config.yaml
d_model: 320
n_head: 5
norm: "rmsnorm"
qk_norm: false
attn_scale: 0.125
init_std_o: 0.0
optimizer: "adamw"
lr: 0.000989
batch_tokens: 32768
seq_len: 256
dataset: "wikipedia_en"
Each number is 128 + 32 x the weight over its row's rms, rounded and kept within 0 to 255. Layers, rows and columns count from 0. Numbers have three digits each. The size before them is the row's rms in percent of the matrix's.

# layer 8 MLP down, 320x768, rms 0.0368, rows 0-67, columns 672-767
098:149141119190100080106134100068116153112122136114146140159105109082135144108158166112067124168084087157165143076107085167088178076157148062140100124195156103043126125069127051160092169107209140104085127128105110140112110142096135059152143125158115159116128109084153088123126182112109092184
101:077111111161168150066095157064115129152132137110134089072150089165109112064081105117147073174102147120103163148143087121077170166136179152118174162097130116134112045131110065164098170183101100133063136090154115088158092122164084154165160090076062155139121078130134157101198161094120144170
099:110209162126173125175122130159134116177109169090121099191109160177153150104187153166122161130133107079130106208158157119120140112138149082181092118108151164074154110118184178141127065150142087127074125062169114188063121096137141095199109154146072112086150150173113112129124127141125144130
096:102113110133129170118159124164105117128146116150116179172147130107099068146121136140139110144143115136073146154131113146128074086145109148112122113087117176163105112084110069121164130135103165110189107116151155138126125079168162137119133166152136075139083090069061115085131162098046155123
100:112137110111134103146115165166165101092114116095145098110092127108102114075100180132117140140170148205060148090145145229105122096161166161146147160124086171159181152106071121129135135229155123076096189187158129108130160115184122113090146086096166167074178160131143144116168154137163103120
096:120074108104156099086162125079120159152134065095140141109129089128191112161137096098181140132109176122158166158087117141132120137155121097116083148117191090115175115157098100124090165097051155144155092123148162107100130111170135127109138132128149136142177140163187095071104134128083131177
098:150105200079109139193108136133089105134091077168144122129096076115106169152157133128119132055151132116108138124157105088133139142149155076177165120124151146140113161122159150178128143139182170107116111140118070090144107129126093110163126127112166134099107143146140111069167129204091074095
099:145121142065077123106139105150095146130103143120126115109132181081159130093158124171204138158153132141141127144094137098106098152095144110165130127137102061113178117088125141102149112110108112157115145130142148151083059075146176126131090149082155103124122087095134163146123131125076077159
097:100175093120128108078127125125136129150145220161197150121091143128085146188177146067134139070184184122138084152144156180168136183066125162170109090108087164116146123158130190111081136135156119128132113112124184151147119150076144192092117143114091100184097111160098133119124083085138136138
097:099138147105139107054161114151161168189146154113200118157097122155132106132088087108060111168159161125175139121089145071150121154074158144113106150111145094168138160149101103133227125058157082125132085141124126162102127103107161114072147084123136086095097129143162147179130132163167140114
102:176057142136093140100117124179137133093148124182159137146129173128136157132100079208125153092108125128154125138113105155106161122162147168146108143141180111117128141128095131153172126136102110118145123111083111156138115148139164108092139105104171101104199134173120131161192180140048129136
100:111138169078150088184104109184149180117144128087143095073128113140170152118107155123145188143173132129191125102123114125129109095125184116195113169117118113168121152151177095105070131109150156113172141144129129153157181141129128149064079095168083124108091155099113179135129155125095135155
104:150150128110118195156102113126115104115202129177109174143129119136105069155174135106173163102073113138196170144156179149133102172172168142146160159134134142136175087188090083196122101136131141164079126133167186171105150123084104131151111087142100171095138119158169088114125104140177117213
105:069130165160130105170092102125119101104150064179141099167129132088058163184204172135134130077134124158085099122070109103154151147151126092129101057131067106116144146147106110051097164168151140148123146131091106096173108147092189105087162146091155120102121124061135119105093104172104140067
101:151130184133135094105106121058107155087092089143086104084139113168136163087145137158146081183095100157130091097148129171099096132077082144116122134092151113157138145193129098143198142125125150082141104059110098140135081153098143085138128151098189150143139206144100150147126106075129106146
101:086096112116156141125184177171151142134128106105120157124087114143101208109145132106086146171076178146134185103105145120093123142061155090110115078161152181150122113127095113068094113146110160102075098155116119190164134143142086091023108130124140091099156117126170192176158188108192150135
098:143050116138120119139119111189122118077144115156094114139094162149015145156198084133150096124152141092140143147093129141100088140176141162122122100090092149096115152153084161118101118090137063070140113125071142135157086131100111119120101153090163153121104106150129121087096114143132098090
098:115134120091148127164178157096124148122169094112123120178154058120118165143110124145160106075120130087116122181083088178141135140111097156146141113117150143133098227112133181124083152061081151102113085089097125175102090125128134112159142215107134144115161145112096164089118149084096132136
107:110170195120082101150131127093185148066165160123089125171189198134174169094141193131112207101158110146130169149179130102108171102122133159124083157142152114114183131108184112140146121122073067080134080152157111099069138125102110108149089082078110113106098105161124108170143115158078142078
098:098110114119081130111147158129144085141058142123166111101148041129131087077151087109123111146126122184126110165094178145055165105141167085162163109067128152160108133095152149108114169098156111142096164177151134150168137183119125153153124112134074171160170138099130112189134128171155132187
102:151148111158194097108094116138172155079140086048155077169094128157062077162107147130130106148138159168129177143136149088142117121148144113126129085127172129137226120129086099149176193135136185139109094136123117127117199138079145162112123140081129170150125149137113172123156109142071177111
110:106156093137126162154148075077165119092116140106174123099151094129152049113115117115116126074138142096093211117099135118114142134119152083159137141180135106123204140121158099135133104115128111125122137119130161185135150181149131138187107037142084159166155101079138106142079136143095090135
097:146106105110208121146134118094145160111164145120142120106108104118142105171088168171221150158104113093136110146108176136067077055114069138120078062152133181134142164086182117182081139164067157162133094117049090116103088130124132137137174146129165015102113146131120094137134138090083084131
100:101181151102115122126113138118132165154139170112168122089113125134126150136094165139131185144096107154148201146155094118128157090151109154137137091128100118136106122141129118173177148135110132156114155143059098098146113159122133126101151127170145117148168173149116134129158079206114114069
099:094117165116131177058096165090069121133119167147111077097146152126092131069161117160104125174135116152168117117143103148126100203139149170105108156111187070191096131153154096099141121184146109135213104150124096138133070099127110100057119137138156188128161150168122111132081078119127133067
102:125204078109107036108126105058125128138133100091107138135143150045179103128122100119139167161111120151128095076149106089119138107143087145074127096104076148157190146160105120132133119108112127075143113133194183094116156149134135108142114069106113104128129169157080083135082079140083154115
100:110130087128119180079155189101103065144115068088111086155132113131107178134169089145128163166100101121073124114169130184127155148128082163100119177110161160163147177152133133116162145071173128103093132140132137087074128135149140106140156153098181199125064095099096111171118137158168134170
101:097152132121143160141158114133157125114121188094095097105146129150149126091135070103124058142086147067074122151175103128099059139100117091131198168137163118126120143118123108113114154163138168132136079153152142157071080115188130128104153100089153182127128125188173075175115117164088154062
108:160143168068212164150158126145102042162101131138076087138148143112115165079107162184152136088190080139173110104096095104129126225147159142094139098150129182164096149129106108099145139119134093142152158100112156131208105117083147094110142121179118129135125150106136130144152174110127127104
105:205091187151090086104127086183079149185110176148137121144169115057140141119135129092184145133157145152166165123078147109130094139095156137127148175154157132143184081108081095106100106183103107133185168138173086121131126118046136162119149130142124150148076166103107142068142090108086117148
095:125131160126140075095180138151143091158164091155101129083119140158170111104127100146133153086095142077103194116155165148097135120150115150111154150188091152133129111116154101083173112156139154168136130132146132139081129091159129111147121118123088155165113149106110173164128124157184171194
096:139113122156090134149134165187118157076137126116128069130111143197083127158125236148116104093105093086122130147172110161100113098162108107098135114135105121157119086129156115125180106130099119151114129101166138113115116142127147143105106105158109066116093130088121116105115146131144124115
093:142106090094071096131128126093133219140109087141140116125145092159102134085042091159111101178157121174058120213157104167158107120107122099116152142110142151086099124146078138144128089125099099132145137138058043128098109111154164168122095144161155122095128126115111168156173115115127137167
099:106110111116158140174071152078158157073128182129159120106061141092096137165079141148098098092111179141130098099151123099093086116067149111150101176161117145092095165099120075098145100137118089098115116115114097112110150156182089120133092068123121186178086107129100177148152157109152117124
100:135092089125160128158080116137129118109093073106130109119141156159127068148133106087092168114166150153178169139073153071138169140070064148119118177125095125131154144107170098144147144167127175187132179174129118172111151161116161131113106136080186127127136163170174123147088141196114109106
102:102154091166130124166147108114088062097094077101055137117160052111093172122125164099133071203088129130178083135130115145112103169110151153041092094175137108045088153101140133124119099126164086135125163107053111140152147090116134087138141187141095106120162092208169113089116172144152120053
104:182138109140135124127072139123123130141150075146124135141129120089156110132165132116131104156108133101161149106130122130108141109184170131081157158133125156104155173063156099151178133102108163210165142090149213138093108154082115143082151150124162102141077132147073091090154164076122162158
098:130156155135132103138155153141125052124100132171094113095106155132138186071102062056160152155120140168128097142149107135204178150123120114121151163097136170210216155058079047181120128109083099100117132104104121120162161124107108099117086151065088115111122107133076131137155114138139110142
104:183167150146104069121131160190045114175151056116125148171166071182133155144147136164158141139107117140200171134136072180122165180126115135097141125121130183139105066136137129110113150113113138175118149170149111172108117116135099165105113181152155132159120099147115094126172117069026097067
103:160139098113088145079174092150088136108105153110132107155109198139166142177139121111095165138129147131047198111124118075168132135108198083132140093152080098150119083143081183092133141151079175092091110116151168105136098138142144146136158103173100185134155157111147090145092129159080109113
104:091124132080139107142123115179189088125140122120120155140126093202112109106128089112116096123140087188117187099177129153213155147175139157085126127118157082104175111140077151073163156200083085096122140022182109096096177102135148138129064112087103155131129150147118163115142116148087089138
102:107125093100149132129139107125149080069151148149099138120070138137107122150201145128111052162114131135089121146130151109109121144131160076146114100116107184142151180168131130098096103120125105107146111147107158145166109173138175135129147175146097107084123102135081175089183027118149178150
101:139112149130147125156141080128092181104105110201107119134121152091137155158121134099115141127182146145113143190108145128120099114117133121135106129115095130137124171097179112140128137185100148104118107166048141129109110142184118075171134141142119104105096165104087157138119162183131196103
104:097136144158092130119142109091156174113141033147198106110143125148121146150119144122211100101127035154099173111123140158126088169113118172103088140063131118130083096096121183110090084108098114118102098093165063076140186174140165158118148100141122116136121078134091147110136151135109164141
105:112146134168145155157104104205106134127116103128087150118145158100131108122104122116171152131153161092113138127119112156135111153117174090068028075133095193108173117096160179160122134159154127096154129148130097136189105131157127178136201152102175120132163108130154102155136133114170119108
101:127110115116119171156131132195102120148163129135124161090096140111096111149165175073118128118150113135171118069055166130061126182165114137141092094143093140116100164121118127085154191128084104155111133136078215162189106095110089106134086101087150157133044079093155129179124117166122124119
098:172170178107080154140162132135116077125160104097140113110099099101118093162134199124095168095106155139103109134124085119066149161066106162154118118125161096097114197075136106160133105096125109162163101142102121220111081083094151129073138179118110141121100086148116129161091111095130099154
103:084104158063081132169096129123152115158116138165125138102159156120096120118138145100076128187106094140113075137064072121102153122177153091124105090149086085062077117088129076132105143128095160151118107093142124154151136111138086184085144133182176192107154124182140103150117063124104126094
095:137079166072155098162176161125105161130137157142147177115176129078149130106103171146130138080161115120157140157073149159113131135104166108052128155151134080099143105133187137129096156112135152134122189100112079117136115068144108151091155151123111083143094162135132123131164100113117141082
104:103119159160055118173156104134199167123131088146173169084106069156097093116153104061147167159190135138118141127119131142150109142132156136131194147110119084144133184088083147161103206162056111107173069127144081101131137119162131137085166107115156157207081164131115177112137126133108157129
103:123145105147064090132125100156122130104130102095076156133127128126134094167123170148183086080117157131144134088138113113119080103164122149109206100079091152113119140087056129120189168120075164171141148137170130110125147125179143142150100128084179115097126129160074160118146108072181103100
098:134194135170103091098092109117084155118130080138132177200080137100121119140157095112098116152085061167095130086110126096180169117120093169129126146129143079076125137162123114167116101122099157133122136101153159094074166139127100109164121172066123063175177150155097174141185091155188087136
103:113113153113141064131143164139099129150144155137135150168101145112043121152139102146142123159058091123159128147152159073113115107133100190176117125120112162104113113134127124123069111117141098090188181136102126081107094114145158110080136130147099156100121229095143214113115142115143172146
095:088140116145144143125168176080204149125085078119125175143098083128140075049132157120070168145131152115144119142146193125209135141193112083177087111130144091122143161167152160114153150141109156166184097134127159081105131111143184117155123199143163086153093127117114115111111133109138184081
099:073119093080130139134149140135089093125155143201087131121140147086162142151125138079113113121078108122167138089102175156132106161105136171138179168168172179118173121059155107126163149120121123071125101125134119158136119171114086092171149180153153069125074159094133117115128134147100130095
091:154091112158121168134089091147135110143104065080160139157164165081167137229130137074159125130080144111128113062103092121094124142078107097098110101090105143103158129134105137083145098124126123153019147157104137098092118121177047115098129108092151129137149132108109112122110129134111157041
102:110112114124118091146139111186145118157192121145152103095154136128130136117071159090099103103126167136161166171157115109121107113137171049109142078164165160145118100061111099141092143050125099102121098142145077112178102104123117140164136083181112133173107117148147127190101098121124118177
103:180109163066114142073144050124103176091105090116085151139112180159146149183150118118157168142117101090163124136088126068135141132176147125110151125135033116097076121101094145102193112145150131113126092133124169106087132065123110090126081143216080080103134129150123127085157131140082170162
102:131087113172158099107080101129094090123175076126044096149149109124126133163115125086143149099106095168157101124118140141178151139133145166185083111199123137088123144090148109119050090100102119117124079118077115155105197149104053153155090083198154110091112065107170166168176133179111122084
092:168158177151099160150132109093119180087101090051128178168149161171121104131098093176217075125180098153088113088108124159155110146040192049142141085189134151114150131145154028111144138104150085124130140157108131082130103161126122143154094131144097138160144099125092121104117135106147119092
097:161106104207112104184133108074170094126179202101083152117132151089106138107121117135146123139189148087140098177090102129085143136132162134083107137188145143201177145180107076156150136122144086090110126088131133105087089142202074176164095117089106140142121057147184122150108163137094107120
094:065137102117094080135134106156126122107120095086169030091147074071156098102101134101103136091109116149125101080090120127131149137114106100128136097152139156131129107111113127192110104049166117146111103093162107122111092092086177077107154117106175174166117098099116082164173153181140165070
097:169173161146138123097154176137104145127111174114119169112138123162136184149139146116168093099181083078113105108167127137103142120100123132143067199193111110185160177163198079149143152192159160128106134097116181116122089135154107136094063131109158136111076084129136097132082145160107133135
100:146163158070098091133090133195152116123096128120124158144136171093173161133094152174145145125138153141087175171144113077155098106141153089069113161100145122195154102118196210148082100079151063130117140097075203125109139063177146169104124136140162085101098169082066175140135150146150151146
099:147168112107163164108166195121109124132101147133108162086103128122186172129190129134171136080135175149109080122142141152121110132127149108087111104159128085178100105073111148163114119113128086119113156119186174100188145136120133118108112141134096131139112143162138088086102137096086078118
099:168154151158135153117127105130139053093147164089144158128134093181086204118121087128151108089097105136171124111161114121124134132105112108124110116157247151172147103057166051123088150086140094155126137126130150091110100159133141164184119124110095150129119156140147079115143097045152144112
101:099114088151195166138115168099155121134116098087129070169153142075186055089106109106079146168127148100124114175152130129089149118155144127170149158132119128095186109139134136154115051148118101189128091071151179092166092077105183133123084170126129161058114073159140082153135153099069132115
094:097131076166133149132094089181142156114155154097115151123166112198148111167097180113158117116193093142141105091105192124106126135099103124149156078118132091086123122140087144117089113166138119179169191140136123208151128108142154150140071096116094148163121127146176164128082137132097138089